Each number is 50 + 15 x the weight over its row's rms, rounded and kept within 0 to 99. Layers, rows and columns count from 0. The size before them is the row's rms in percent of the matrix's.

# up: layer 2 MLP up, 832x320, rms 0.0348, rows 810-824, columns 160-319
# down: layer 2 MLP down (transposed), 832x320, rms 0.0325, rows 810-823, columns 160-319
# gate: layer 2 MLP gate, 832x320, rms 0.0353, rows 811-824, columns 160-319
up810 103:29 53 58 56 33 32 45 49 71 30 45 41 78 51 41 47 69 52 70 50 24 44 57 62 48 20 39 36 37 22 70 93 54 52 39 36 68 42 52 47 43 41 62 39 51 47 39 28 60 66 53 43 62 43 49 45 52 59 42 54 65 37 58 69 71 30 60 88 47 33 67 48 51 45 83 68 38 46 56 36 19 39 34 60 38 45 31 37 45 18 48 50 43 64 67 61 07 56 45 62 54 49 47 55 75 51 37 40 55 21 42 36 52 43 35 77 73 48 46 63 86 60 43 37 45 74 81 40 44 72 64 42 50 25 60 45 39 46 42 40 32 41 57 48 66 72 93 43 43 36 31 75 58 47 61 47 60 53 52 44
down810 103:34 62 48 34 72 34 48 60 59 39 55 50 59 49 36 29 60 53 38 63 42 33 45 53 60 42 69 36 39 66 26 62 45 45 49 28 41 41 63 54 44 53 57 51 39 62 22 58 48 41 62 33 68 27 57 45 58 42 48 71 36 48 69 73 62 55 47 61 28 55 53 64 45 65 72 55 35 57 41 69 78 46 50 43 38 49 43 57 47 50 43 44 54 50 55 39 58 67 43 70 42 35 70 31 56 58 63 32 59 52 01 50 25 18 66 67 54 30 38 30 63 60 68 59 33 58 48 73 86 52 40 49 59 39 74 33 62 41 63 44 44 40 58 37 52 54 47 59 28 43 44 43 51 68 48 04 71 69 74 22
gate811 096:67 46 41 37 54 55 36 49 44 65 36 49 57 52 38 49 28 39 54 46 84 70 56 39 39 31 55 40 39 58 66 57 38 59 64 64 38 60 60 42 45 68 39 22 54 47 65 48 57 41 53 43 70 35 79 83 51 36 45 29 08 34 68 11 37 30 51 46 51 74 56 32 20 33 50 50 48 40 32 40 44 32 22 43 76 58 31 47 43 66 44 28 63 53 29 50 51 41 62 48 33 55 32 66 51 37 45 76 46 49 37 16 55 40 44 61 59 37 41 55 49 60 65 42 60 47 49 36 76 42 46 46 69 52 42 69 44 51 55 08 73 15 71 44 22 44 22 50 34 56 51 42 78 46 49 78 56 29 49 69
up811 094:34 65 46 47 40 47 52 37 33 34 57 66 35 75 61 63 50 89 40 32 55 27 48 60 51 47 61 28 66 57 49 53 32 46 54 51 64 63 65 30 67 42 52 47 20 66 30 41 76 65 43 41 55 22 46 60 67 61 55 67 46 37 42 48 62 76 33 78 58 35 52 32 56 76 33 52 56 61 32 42 60 44 60 55 53 41 60 73 40 44 57 36 36 24 74 34 56 25 46 50 43 31 44 27 83 25 62 52 38 43 41 46 62 37 44 39 42 59 66 39 51 30 63 73 44 57 72 43 45 43 21 64 32 39 28 60 29 51 44 26 45 52 67 36 52 64 50 51 70 39 46 44 12 52 47 54 45 64 48 36
down811 098:45 78 64 30 31 71 37 59 55 25 65 58 52 90 24 62 74 67 80 69 55 34 45 53 45 43 16 38 32 65 57 47 42 60 57 24 45 58 45 36 51 55 32 41 53 46 52 74 30 56 70 58 84 58 58 51 55 46 40 56 67 59 28 32 57 42 84 66 46 70 76 24 61 36 50 79 90 47 54 46 59 58 63 62 50 66 58 45 45 57 65 67 40 74 48 44 75 47 52 28 52 47 47 33 62 40 41 32 35 39 52 40 43 48 29 43 30 59 61 78 30 57 45 63 63 28 32 54 63 58 35 38 51 37 71 18 33 41 40 63 59 65 53 51 39 37 63 63 57 38 34 28 78 72 62 62 45 15 51 39
gate812 096:62 61 30 29 49 73 72 60 37 58 52 49 68 32 70 57 48 23 52 93 78 57 39 61 56 49 29 69 39 66 26 72 39 80 36 65 44 79 44 41 68 27 50 50 31 35 54 54 19 52 44 56 54 69 45 54 76 67 20 68 59 27 40 62 40 97 41 66 50 22 78 49 72 50 50 57 46 56 43 60 46 50 37 63 57 59 53 34 78 56 59 72 59 23 48 45 75 46 45 48 59 23 49 61 33 51 53 30 56 47 59 57 79 12 54 55 20 71 37 40 69 46 54 50 18 46 39 52 50 40 35 25 49 54 53 66 29 59 41 50 27 53 41 32 67 49 64 61 51 39 40 41 41 66 68 56 60 51 57 50
up812 098:54 40 45 39 71 72 55 54 43 32 43 61 57 36 49 49 29 47 41 74 50 30 57 57 45 48 62 54 58 75 34 50 61 83 25 53 70 62 40 37 44 39 73 38 40 36 52 73 46 56 77 70 52 90 49 57 75 77 17 30 62 25 54 38 60 67 48 43 66 22 37 49 72 44 51 58 66 43 20 68 27 50 40 46 50 55 51 49 74 77 64 51 59 40 44 38 43 52 46 40 64 34 53 57 37 38 48 54 73 34 67 52 53 39 42 29 31 55 21 61 60 60 66 27 22 52 51 54 62 26 53 64 49 63 43 60 35 72 39 40 48 50 17 43 47 43 45 70 64 51 23 31 31 70 64 51 31 54 43 50
down812 090:92 22 61 51 75 60 63 30 58 31 45 55 44 51 29 41 37 82 50 21 37 33 50 50 68 51 73 47 59 41 69 53 68 48 31 58 54 42 66 35 36 51 71 43 79 69 53 57 67 50 72 42 44 53 44 32 32 49 67 36 63 52 47 55 56 33 48 44 62 69 14 31 47 31 72 56 70 50 46 57 57 43 49 76 13 38 31 49 37 72 70 31 26 52 44 43 35 47 49 48 51 70 37 43 54 43 60 72 45 55 99 34 41 71 51 36 62 56 37 69 43 59 58 38 57 38 53 38 49 46 48 52 46 58 18 62 52 34 36 35 60 60 40 54 43 31 57 06 44 55 67 56 58 20 52 57 33 47 48 50
gate813 105:74 42 64 11 34 45 46 60 63 34 62 47 52 37 43 50 73 37 83 57 72 39 43 56 60 40 13 10 54 39 45 56 47 36 42 48 56 60 76 42 61 17 59 40 27 60 54 58 36 67 52 53 42 40 59 71 67 47 49 56 80 44 47 75 42 65 47 38 60 51 42 32 51 52 61 71 71 47 77 37 75 28 22 84 47 55 30 65 64 57 54 42 59 72 39 24 34 63 22 66 43 61 72 41 43 16 69 73 45 35 45 56 74 32 48 55 30 33 60 54 55 60 42 50 40 44 59 46 53 31 59 49 15 65 12 35 33 46 50 66 41 10 55 44 48 49 61 43 47 51 68 32 45 59 65 23 49 62 51 47
up813 097:17 50 60 41 58 38 72 60 80 78 30 60 55 23 72 55 42 39 36 47 80 30 44 68 51 55 38 48 63 10 91 53 68 46 53 35 24 45 48 55 73 65 75 66 73 56 59 37 78 39 37 41 61 59 28 43 66 31 51 46 61 49 59 87 69 21 44 55 50 35 55 59 49 59 63 38 66 67 57 57 40 39 56 54 37 36 35 60 48 45 65 49 25 61 43 49 58 63 50 49 67 33 27 56 56 39 66 81 72 40 59 87 49 61 24 44 56 51 59 47 25 56 36 51 67 60 34 47 53 66 46 60 63 49 45 37 33 58 55 39 40 47 51 62 54 44 52 39 67 35 66 74 71 44 69 49 40 22 52 20
down813 101:42 57 26 76 57 48 61 44 58 78 21 49 59 56 37 55 52 38 42 46 28 43 35 44 75 37 45 54 54 64 27 52 22 56 51 62 59 61 47 46 64 41 53 49 51 45 43 58 39 39 30 81 59 33 67 40 54 52 64 47 27 47 43 39 41 66 59 60 45 58 58 55 25 68 41 48 18 39 55 60 42 57 42 25 38 51 67 55 30 34 45 59 48 47 51 64 41 38 90 20 35 43 74 62 41 57 30 45 40 29 47 33 44 38 63 49 50 25 24 38 62 43 59 42 64 15 38 39 55 44 52 48 28 59 41 57 92 50 61 25 26 66 72 60 28 51 58 43 25 45 27 54 39 50 33 86 42 74 58 80
gate814 106:15 54 42 47 24 61 54 34 39 54 60 87 75 68 56 46 62 45 73 55 57 50 57 56 38 41 66 69 00 58 36 49 54 55 46 46 50 55 34 34 24 62 50 62 49 40 27 56 56 46 57 30 74 42 71 77 50 69 48 48 54 39 62 72 37 58 33 59 25 39 64 34 79 46 56 52 91 48 35 53 79 51 39 65 59 42 61 55 53 69 47 50 44 45 47 66 60 38 17 66 57 39 27 62 60 67 05 65 65 32 50 41 56 37 39 43 50 57 37 55 34 41 45 46 74 46 59 34 12 45 46 75 41 58 59 56 56 49 62 60 23 37 58 57 45 78 66 50 46 37 52 51 45 60 44 44 52 40 61 51
up814 107:38 43 52 51 52 66 31 30 22 48 37 33 45 84 34 38 32 36 13 65 49 42 35 53 35 56 39 69 46 56 45 55 60 40 43 48 51 48 72 59 66 22 70 69 31 48 55 63 56 16 37 59 48 51 62 60 39 53 62 57 27 45 67 45 35 56 35 89 73 71 25 47 68 41 56 49 34 56 43 60 28 54 40 48 45 45 61 36 62 57 53 52 41 63 07 31 52 47 47 38 45 11 51 28 65 55 50 44 13 55 51 53 39 44 45 44 55 48 53 71 63 48 48 49 27 86 44 61 04 60 76 47 58 47 15 49 44 66 44 50 81 63 51 58 30 62 55 50 71 41 54 43 46 77 35 60 48 73 46 47
down814 109:60 44 41 49 73 43 74 65 54 62 63 48 40 28 47 53 53 49 48 34 59 53 60 50 69 38 53 25 76 56 70 29 39 53 39 75 49 33 61 21 34 47 78 29 57 30 40 28 41 32 56 50 79 42 40 29 45 29 52 36 49 68 46 60 74 48 84 36 55 36 50 49 49 52 00 77 57 31 24 40 64 35 55 47 51 52 42 33 50 44 50 52 65 71 74 40 54 65 70 75 40 61 51 64 29 67 81 51 45 42 14 45 59 45 43 58 58 40 58 37 44 37 49 56 37 39 30 44 67 43 27 64 48 47 63 42 48 14 56 41 30 36 35 59 60 49 34 57 44 42 43 41 68 36 42 41 38 49 67 28
gate815 096:41 43 53 38 61 34 45 53 28 81 44 32 37 50 44 44 51 31 47 28 71 42 71 47 44 46 43 53 50 62 68 44 49 46 72 49 19 26 43 70 62 27 47 36 35 51 57 60 76 65 71 70 76 75 56 78 64 53 48 53 26 46 56 52 43 42 66 40 44 49 25 55 37 48 58 52 27 58 65 70 57 47 42 25 56 62 43 42 70 62 53 32 34 44 59 62 53 48 91 42 48 10 45 45 48 64 48 32 41 36 48 79 19 77 78 58 24 22 78 56 42 74 59 69 55 54 33 55 40 40 52 30 50 49 17 39 73 42 67 54 69 58 40 62 45 50 22 35 55 42 59 34 51 80 59 34 25 72 55 64
up815 098:34 40 41 37 69 34 36 49 58 33 39 38 37 46 35 39 41 72 63 70 35 27 65 72 47 42 55 29 48 70 31 67 48 66 59 61 23 64 50 52 42 31 64 54 57 57 51 53 17 46 47 49 42 58 99 49 67 48 35 66 37 42 59 56 65 60 46 32 51 09 53 43 18 27 14 37 56 43 34 33 47 56 55 35 50 47 45 16 59 33 51 42 42 64 69 65 28 50 10 52 22 37 47 50 49 46 60 46 42 48 63 67 33 85 48 22 40 49 58 78 48 42 40 45 57 41 47 54 70 59 63 41 51 55 48 74 54 37 45 45 38 27 20 48 52 37 44 44 20 81 22 60 45 39 33 60 54 26 72 58
down815 098:62 51 60 58 21 83 49 52 37 58 57 43 63 74 66 57 62 40 51 32 62 61 42 31 39 64 48 49 63 39 64 38 47 23 27 50 63 44 80 51 42 70 28 70 54 56 37 42 57 61 53 48 38 47 26 41 31 73 70 34 49 60 46 55 42 61 37 56 51 60 72 58 56 67 45 44 39 59 59 66 42 39 51 66 25 66 50 70 31 75 63 89 60 50 35 28 42 36 48 56 56 62 56 57 35 72 17 63 56 61 30 24 49 14 65 67 58 64 23 00 62 40 51 62 40 49 52 35 55 34 36 57 43 48 63 51 39 75 53 53 36 62 69 32 83 76 71 54 76 35 66 56 65 45 42 70 44 47 19 49
gate816 103:11 63 26 55 59 68 62 56 52 67 78 29 71 60 49 36 57 37 42 36 54 39 62 37 55 76 29 88 61 24 51 52 57 39 77 45 46 57 41 56 47 54 68 59 35 58 59 55 31 67 56 30 36 81 31 51 83 51 50 59 51 48 42 31 69 54 45 36 45 44 48 62 52 76 63 55 42 54 50 30 48 36 35 58 52 27 42 29 66 56 64 28 40 54 53 67 33 44 29 48 44 37 64 60 50 65 31 34 34 74 32 65 32 52 50 23 09 58 54 82 63 63 39 38 41 68 62 46 34 57 70 45 34 50 41 49 60 64 47 60 77 34 35 50 19 62 42 57 38 79 71 31 51 85 39 48 21 35 34 41
up816 099:49 55 47 62 72 43 57 52 55 44 71 36 68 68 56 82 48 84 58 46 42 52 71 50 69 64 66 53 39 49 63 67 44 30 57 52 37 48 43 09 45 59 59 51 55 35 65 61 46 45 75 33 31 36 68 43 37 34 62 10 49 77 72 42 61 45 75 60 71 44 52 43 40 44 48 50 42 80 23 72 41 50 38 47 45 52 69 50 48 55 34 69 51 71 31 96 29 75 24 49 41 61 38 36 46 50 34 47 75 52 24 43 38 48 63 40 37 55 31 49 39 45 25 47 41 48 68 37 36 35 61 76 63 57 45 51 69 68 45 47 58 72 47 45 59 42 82 69 58 72 62 67 37 66 23 48 58 45 23 47
down816 100:74 28 48 41 47 40 36 57 49 52 50 55 35 34 45 48 33 39 37 25 54 29 16 52 38 37 59 37 51 52 50 41 73 63 56 37 66 34 66 73 61 51 52 33 46 56 31 58 53 48 29 76 66 57 43 49 66 58 62 70 38 33 65 69 33 55 31 57 39 52 54 40 47 23 56 52 57 29 47 32 51 63 55 54 41 35 33 65 59 69 60 66 58 00 61 30 69 18 69 65 70 44 41 62 61 54 54 73 37 45 94 39 52 37 32 59 69 60 69 55 51 33 78 57 42 49 45 66 65 65 52 33 69 51 65 59 26 31 40 55 47 57 69 56 64 49 33 08 37 16 60 44 76 45 55 39 58 56 78 52
gate817 095:37 53 40 54 62 74 57 56 37 51 49 53 65 50 56 40 57 51 25 44 68 44 41 66 45 43 60 57 81 39 51 48 68 82 43 52 43 35 58 42 56 58 71 51 43 67 60 46 64 16 79 36 47 52 44 37 70 59 61 50 43 60 55 49 59 34 40 34 34 38 59 46 64 31 45 64 39 20 61 78 21 84 51 75 54 34 67 68 70 52 66 33 74 45 57 58 79 49 59 71 16 39 70 54 48 35 52 36 60 65 39 30 59 56 54 24 23 33 49 62 43 51 46 32 46 39 44 57 48 58 93 65 30 52 47 48 27 77 53 60 77 31 75 48 51 41 52 69 25 43 46 78 57 69 64 45 47 36 68 48
up817 096:53 49 22 38 29 69 68 43 52 66 70 62 40 40 48 85 51 85 43 57 27 36 53 76 71 31 49 37 54 35 20 25 40 52 73 62 23 45 48 25 39 37 42 55 51 53 51 56 63 57 62 34 41 16 24 67 46 53 68 53 37 62 44 57 45 34 48 54 39 66 66 54 49 55 99 58 42 39 42 54 61 63 50 54 85 49 42 64 57 59 35 42 57 44 43 90 50 57 44 39 53 49 75 38 84 56 31 46 52 11 27 13 47 43 54 36 50 55 47 40 44 52 07 64 38 47 67 71 52 51 72 60 56 52 80 64 60 55 39 54 47 46 36 46 48 65 40 61 43 45 59 70 67 73 41 50 54 29 57 54
down817 098:44 44 53 35 78 50 67 57 59 37 33 79 56 58 65 37 58 07 66 34 82 70 49 37 49 63 69 67 72 50 73 73 66 35 45 42 58 75 42 59 76 67 65 54 66 28 42 36 41 34 45 56 52 78 57 52 57 59 17 63 46 54 51 64 64 38 71 60 63 32 43 43 48 50 39 62 55 49 51 83 35 32 37 33 35 62 42 46 58 36 69 47 33 44 63 39 68 29 63 71 73 40 41 71 04 53 46 53 25 75 60 53 44 54 34 55 39 42 42 68 59 44 51 38 44 32 52 54 66 60 58 46 44 56 20 28 45 24 59 65 88 42 50 75 56 29 56 58 18 48 48 34 50 43 57 60 37 88 60 79
gate818 102:46 49 54 40 57 67 65 73 78 70 70 41 55 68 73 51 57 84 64 43 71 36 61 40 49 42 41 72 67 54 64 35 30 62 65 55 75 45 21 44 48 49 31 32 31 62 47 43 42 53 46 47 50 45 66 65 29 28 52 52 51 61 48 51 67 52 81 60 21 39 47 58 27 38 38 78 38 34 48 31 71 19 24 24 78 60 36 41 75 36 71 49 44 40 79 62 60 82 46 74 48 48 43 59 50 51 45 61 32 58 48 58 46 52 39 51 74 48 75 23 42 58 31 65 56 52 42 70 47 54 47 18 43 42 39 47 57 51 42 29 39 43 56 42 45 24 68 48 61 49 77 48 33 38 57 44 41 34 49 55
up818 105:44 49 55 44 65 42 60 40 76 57 50 42 56 53 57 40 64 59 73 67 59 52 10 38 44 71 59 43 71 48 76 63 51 51 69 41 66 60 34 48 67 55 49 28 15 60 50 48 52 55 38 65 52 46 62 37 50 66 56 58 61 43 74 47 48 64 53 49 55 61 27 76 49 49 42 86 47 75 52 50 46 19 42 45 45 34 27 46 69 39 71 35 37 25 40 78 73 59 74 60 76 38 59 43 22 33 55 23 35 47 48 39 42 53 55 17 41 56 70 65 64 55 53 50 60 40 43 64 55 79 67 71 52 56 50 41 60 78 58 61 55 43 46 30 52 34 46 39 82 61 79 17 36 52 82 56 13 15 27 35
down818 110:48 66 57 40 67 12 42 40 51 27 51 50 61 40 55 37 52 43 47 40 58 43 39 41 51 82 60 22 48 59 68 82 70 54 44 27 34 50 54 44 49 53 52 48 59 36 38 56 41 55 58 39 60 41 43 14 61 66 65 70 62 43 61 49 19 67 49 60 52 69 24 58 46 47 07 37 55 73 44 75 33 47 46 73 22 35 38 52 46 51 52 57 35 45 32 57 91 51 67 45 96 48 52 38 22 43 49 35 31 46 67 12 59 57 68 37 19 56 35 44 70 52 50 53 48 51 47 48 65 64 73 91 50 58 61 09 47 74 49 80 67 57 51 46 58 37 32 63 54 65 33 39 46 54 60 61 33 34 22 02
gate819 101:45 61 35 66 70 54 74 86 61 79 69 77 56 44 37 61 48 46 66 40 52 42 40 52 47 37 08 70 58 53 37 44 32 28 22 64 42 15 44 63 64 10 32 70 60 50 26 57 29 67 34 34 43 55 24 54 47 33 51 40 49 88 35 41 62 48 38 74 67 35 81 50 29 67 38 60 75 77 46 47 58 39 64 34 59 43 63 77 67 61 55 49 50 57 35 38 55 61 45 43 46 30 39 57 47 32 66 47 27 84 28 43 32 35 28 53 30 44 52 43 52 53 41 21 37 42 53 56 22 57 41 45 47 41 46 73 47 37 78 33 56 44 50 38 37 54 45 75 50 57 61 41 50 34 39 58 40 59 54 70
up819 100:77 40 40 31 40 52 30 40 25 28 62 27 35 37 56 47 45 44 50 44 44 65 52 42 58 38 99 53 26 45 75 54 63 78 69 54 48 90 44 23 20 70 61 44 47 58 68 42 60 36 62 49 41 44 57 30 40 44 67 69 50 21 46 75 47 41 55 53 50 71 39 57 56 39 63 58 31 17 65 50 32 45 31 75 52 56 33 21 38 37 45 68 48 25 69 56 47 25 55 52 51 57 38 43 33 58 32 55 63 44 61 63 85 47 52 66 59 64 64 70 36 37 57 63 58 69 52 47 50 38 54 53 44 50 33 30 43 46 43 51 26 33 61 70 70 51 62 26 52 52 22 35 46 45 66 52 72 50 49 49
down819 085:42 73 33 50 49 61 58 73 67 60 68 54 52 59 46 32 46 58 55 26 61 38 38 42 30 31 48 58 46 53 58 73 50 52 32 74 50 63 46 55 38 23 64 62 63 56 48 40 26 47 45 40 09 53 51 51 47 50 36 73 44 37 43 49 52 64 47 62 62 70 73 73 18 47 24 45 38 46 56 37 52 57 52 82 52 51 67 40 46 62 45 47 44 34 48 33 43 49 60 43 65 74 35 64 17 39 51 30 39 84 00 33 56 48 38 59 37 50 55 35 63 60 42 27 59 46 53 40 40 41 51 54 59 31 47 54 28 43 77 53 60 29 37 76 67 68 45 99 56 48 48 46 48 42 39 61 61 62 59 82
gate820 094:38 49 75 54 64 67 33 42 31 68 39 34 50 66 56 69 49 63 50 13 42 45 40 44 74 53 53 44 62 40 29 73 71 18 70 47 62 48 72 35 31 54 70 10 46 55 34 81 47 32 38 37 28 42 35 77 17 56 54 60 36 66 54 37 72 60 28 60 45 40 56 56 48 37 51 43 44 41 71 60 66 75 61 62 61 16 97 40 33 57 79 42 38 64 61 71 38 56 54 61 53 39 68 36 49 56 43 56 49 45 33 31 19 43 45 41 44 59 38 66 39 53 39 44 15 47 52 36 54 47 65 77 53 39 69 76 74 35 39 72 48 63 29 67 51 35 46 60 45 50 51 50 59 21 51 54 48 43 37 51
up820 092:50 31 59 55 68 69 31 52 17 55 34 67 57 49 59 50 38 57 44 56 34 46 42 38 24 25 47 34 58 59 34 29 37 50 29 58 45 57 61 18 44 69 41 68 54 50 68 29 57 62 52 74 61 35 55 67 13 63 52 52 78 53 48 39 43 40 68 34 58 40 47 27 30 25 38 61 12 51 42 33 51 37 49 72 59 51 62 44 48 47 38 49 69 61 43 47 88 65 15 44 53 55 71 52 59 38 71 39 25 40 63 48 43 44 40 54 41 77 53 64 56 66 56 35 45 33 42 69 51 31 61 54 55 41 38 51 56 35 71 54 61 33 59 39 37 43 29 28 41 62 77 47 72 56 48 73 82 51 51 61
down820 093:52 64 56 37 36 14 68 52 63 52 57 58 52 45 38 58 65 40 52 42 57 38 72 52 62 62 48 49 65 42 61 58 61 62 50 35 75 44 65 67 63 37 54 25 68 63 49 74 44 39 41 40 52 50 63 14 70 44 30 54 28 40 49 49 61 43 36 82 39 38 38 83 47 44 56 51 65 54 80 95 61 41 59 25 49 59 32 45 46 60 66 40 32 38 55 36 35 36 69 56 52 42 34 50 47 71 45 71 73 51 00 44 34 44 47 52 47 15 27 36 44 32 45 53 58 53 38 34 50 53 46 63 34 50 49 57 56 47 32 45 44 49 27 71 50 48 51 57 34 36 20 51 38 30 52 62 10 40 76 32
gate821 100:54 25 37 55 43 30 45 36 62 69 58 25 48 18 42 42 61 43 61 19 50 48 33 33 65 46 27 55 70 44 58 38 41 68 38 51 41 55 36 57 82 54 36 23 59 44 69 63 46 35 69 41 38 39 36 64 32 44 70 34 72 34 59 56 72 40 56 67 78 60 40 45 58 35 59 67 54 53 51 30 39 53 59 54 42 57 35 43 67 77 39 30 51 56 37 41 26 49 44 38 63 49 65 66 57 87 47 24 30 51 64 49 63 41 46 70 30 37 45 58 59 61 63 25 91 42 85 46 60 53 52 70 59 43 39 39 68 33 55 31 29 40 39 47 59 41 34 32 65 53 71 20 33 51 54 33 34 55 50 34
up821 101:40 76 50 52 63 62 54 33 46 50 60 58 39 40 37 50 51 49 23 61 63 36 44 44 49 60 56 87 68 71 54 80 66 62 43 33 46 33 46 58 45 54 50 45 59 66 46 34 67 44 50 48 40 12 51 40 64 50 57 57 62 48 48 79 93 55 75 64 42 26 46 59 53 44 48 49 73 61 43 62 72 41 45 34 56 41 41 42 62 00 36 46 59 28 48 51 45 39 66 43 41 54 53 61 50 51 39 59 46 29 53 50 44 34 64 45 44 67 61 28 37 46 31 25 60 31 70 70 55 72 44 57 32 37 91 50 53 54 15 67 38 48 45 36 46 62 31 59 45 66 38 56 31 27 50 19 51 48 62 36
down821 102:70 37 61 61 47 47 53 66 82 54 29 35 58 38 45 38 74 52 66 10 39 39 50 39 62 30 45 39 44 40 48 35 37 56 39 54 39 56 38 53 50 55 34 24 37 32 51 54 29 39 57 32 32 44 29 52 67 45 55 42 61 54 61 54 49 34 21 42 67 57 63 15 45 34 41 62 34 24 58 27 40 60 77 40 30 69 72 59 61 61 55 43 42 49 28 52 33 48 44 44 36 56 41 55 46 42 49 02 54 83 63 48 17 75 70 69 50 38 48 78 64 56 63 28 68 50 49 33 67 37 48 57 44 60 41 36 50 40 83 49 44 46 52 45 31 47 36 32 55 64 76 29 47 57 46 68 52 65 44 20
gate822 094:53 57 48 54 41 71 39 35 69 49 30 55 43 53 63 79 66 66 66 80 34 46 16 41 62 65 35 49 75 49 50 38 61 84 30 39 34 73 50 56 68 42 35 67 44 51 81 41 32 59 63 41 53 49 65 46 63 55 44 62 49 51 60 53 66 52 34 43 58 52 49 68 42 24 70 69 45 52 40 41 42 56 71 31 66 73 51 50 44 42 34 29 22 36 51 71 79 59 77 32 42 38 53 66 49 56 45 42 38 56 74 40 32 31 48 55 35 58 74 64 16 31 42 42 49 50 80 73 46 57 32 49 44 56 27 57 41 31 44 73 46 67 42 53 71 43 67 60 40 88 53 14 50 49 48 52 25 45 56 25
up822 093:64 49 68 45 28 69 44 64 39 62 27 41 49 43 54 57 38 55 26 40 65 59 71 25 42 51 55 64 46 31 28 34 44 41 45 35 49 45 54 75 52 44 48 43 30 52 54 78 51 36 52 08 29 72 50 24 42 69 40 62 62 67 73 82 64 48 20 62 56 21 48 44 40 41 75 50 45 32 53 83 39 54 60 32 44 28 39 28 47 44 65 17 34 43 57 62 77 35 42 46 44 19 62 52 55 78 42 62 43 19 51 24 43 15 41 65 43 31 57 73 35 21 38 42 32 77 72 47 48 59 41 66 71 50 65 47 41 46 41 56 31 63 56 48 57 46 11 45 52 58 65 52 41 50 51 68 46 68 73 50
down822 091:49 24 45 43 53 32 49 32 42 42 77 47 53 45 40 57 51 41 49 59 57 40 32 59 46 23 47 61 53 53 40 77 63 68 68 54 56 30 37 38 52 46 65 52 66 42 65 31 72 46 43 81 71 51 38 64 44 51 33 54 31 45 02 44 34 46 77 22 51 63 62 45 68 51 35 44 53 71 38 27 72 61 41 46 50 58 62 56 60 48 29 62 56 33 54 55 29 67 48 39 73 91 30 64 45 46 74 46 82 61 87 72 55 64 50 42 55 87 40 33 72 61 64 57 68 59 20 43 80 21 72 32 47 35 36 48 50 62 72 53 34 39 43 33 47 69 79 39 47 10 39 53 76 56 51 43 56 33 45 59
gate823 091:38 46 45 47 50 70 33 32 47 65 43 39 55 54 72 56 36 35 38 35 35 38 40 61 43 41 41 55 53 52 21 48 54 55 44 34 46 27 37 68 68 50 52 82 23 34 49 63 48 30 79 51 20 56 82 65 74 48 52 70 54 45 54 41 43 62 48 50 69 50 51 78 37 57 46 68 65 41 88 56 66 42 43 35 50 53 57 35 47 54 64 31 30 47 35 45 19 26 26 55 26 30 73 61 42 32 40 26 47 38 52 40 42 39 52 31 50 59 49 47 31 26 37 51 40 39 44 77 28 63 33 54 58 66 20 72 34 67 37 28 59 42 58 61 42 50 47 46 96 74 45 47 70 51 30 31 28 75 38 47
up823 095:41 44 31 24 71 46 33 42 30 46 62 10 32 44 77 34 54 47 38 57 53 68 47 49 53 61 25 55 53 35 18 68 55 59 47 52 50 57 61 44 45 63 84 53 56 34 32 33 34 60 32 57 69 49 36 34 51 54 37 16 26 66 48 53 53 57 63 54 83 43 23 35 57 69 31 25 45 60 51 19 40 11 57 74 50 46 54 51 29 66 32 45 48 47 36 51 57 48 47 97 35 62 40 52 19 47 27 36 57 57 37 40 65 51 46 55 36 78 63 43 77 52 55 36 51 75 03 49 65 47 56 39 27 34 38 60 34 41 45 58 56 51 34 20 62 50 68 40 46 52 59 46 67 48 51 33 39 20 55 49
down823 097:52 51 62 76 32 62 49 58 53 54 42 84 75 52 35 74 49 58 46 51 35 45 58 30 42 47 67 55 39 56 74 26 36 28 43 45 56 46 55 38 66 31 25 36 59 63 66 80 50 50 58 44 36 61 66 68 61 25 60 72 45 34 38 36 62 37 39 36 17 60 51 55 44 40 61 60 50 23 59 88 57 72 43 48 45 70 44 52 76 30 70 66 41 61 67 32 35 48 56 34 76 40 66 52 65 54 52 59 53 34 51 63 21 54 58 41 63 19 11 36 32 37 57 46 61 44 82 41 48 54 47 70 46 66 53 63 68 50 53 39 65 66 65 76 41 70 55 41 44 42 35 56 44 50 50 60 64 62 47 39
gate824 107:71 46 48 51 70 58 31 61 51 41 39 49 30 54 25 33 36 65 58 24 43 48 34 41 31 46 42 67 71 31 57 07 21 61 69 38 38 57 40 29 38 20 42 37 24 62 38 31 37 68 30 61 72 73 69 52 72 20 58 58 50 71 67 71 55 51 55 46 48 37 34 46 47 55 35 69 59 51 39 35 36 60 71 42 58 52 56 57 64 47 50 46 70 51 58 57 36 35 70 52 43 38 50 22 17 46 62 32 08 49 36 64 70 53 50 43 69 62 63 67 38 46 38 66 36 72 60 56 75 49 65 51 70 40 37 30 43 35 95 41 51 41 36 59 74 58 41 73 43 39 73 43 56 64 39 64 73 44 69 71
up824 103:44 36 50 52 47 52 29 59 56 48 25 60 50 48 45 61 46 57 20 72 48 30 67 31 34 47 58 54 40 48 36 49 35 37 36 54 35 70 58 24 37 69 29 32 46 68 34 42 48 77 49 55 49 68 37 45 68 74 48 37 40 64 61 30 40 74 64 29 35 61 51 33 26 52 36 50 46 27 41 22 58 61 55 31 41 36 43 41 47 73 45 32 25 42 59 76 44 60 79 42 87 53 76 76 55 57 60 38 57 54 53 29 26 44 42 59 33 49 51 54 68 44 42 36 56 44 59 39 84 47 70 40 46 52 42 35 30 45 53 60 37 52 23 60 54 50 60 41 71 72 49 39 42 61 86 67 33 58 27 62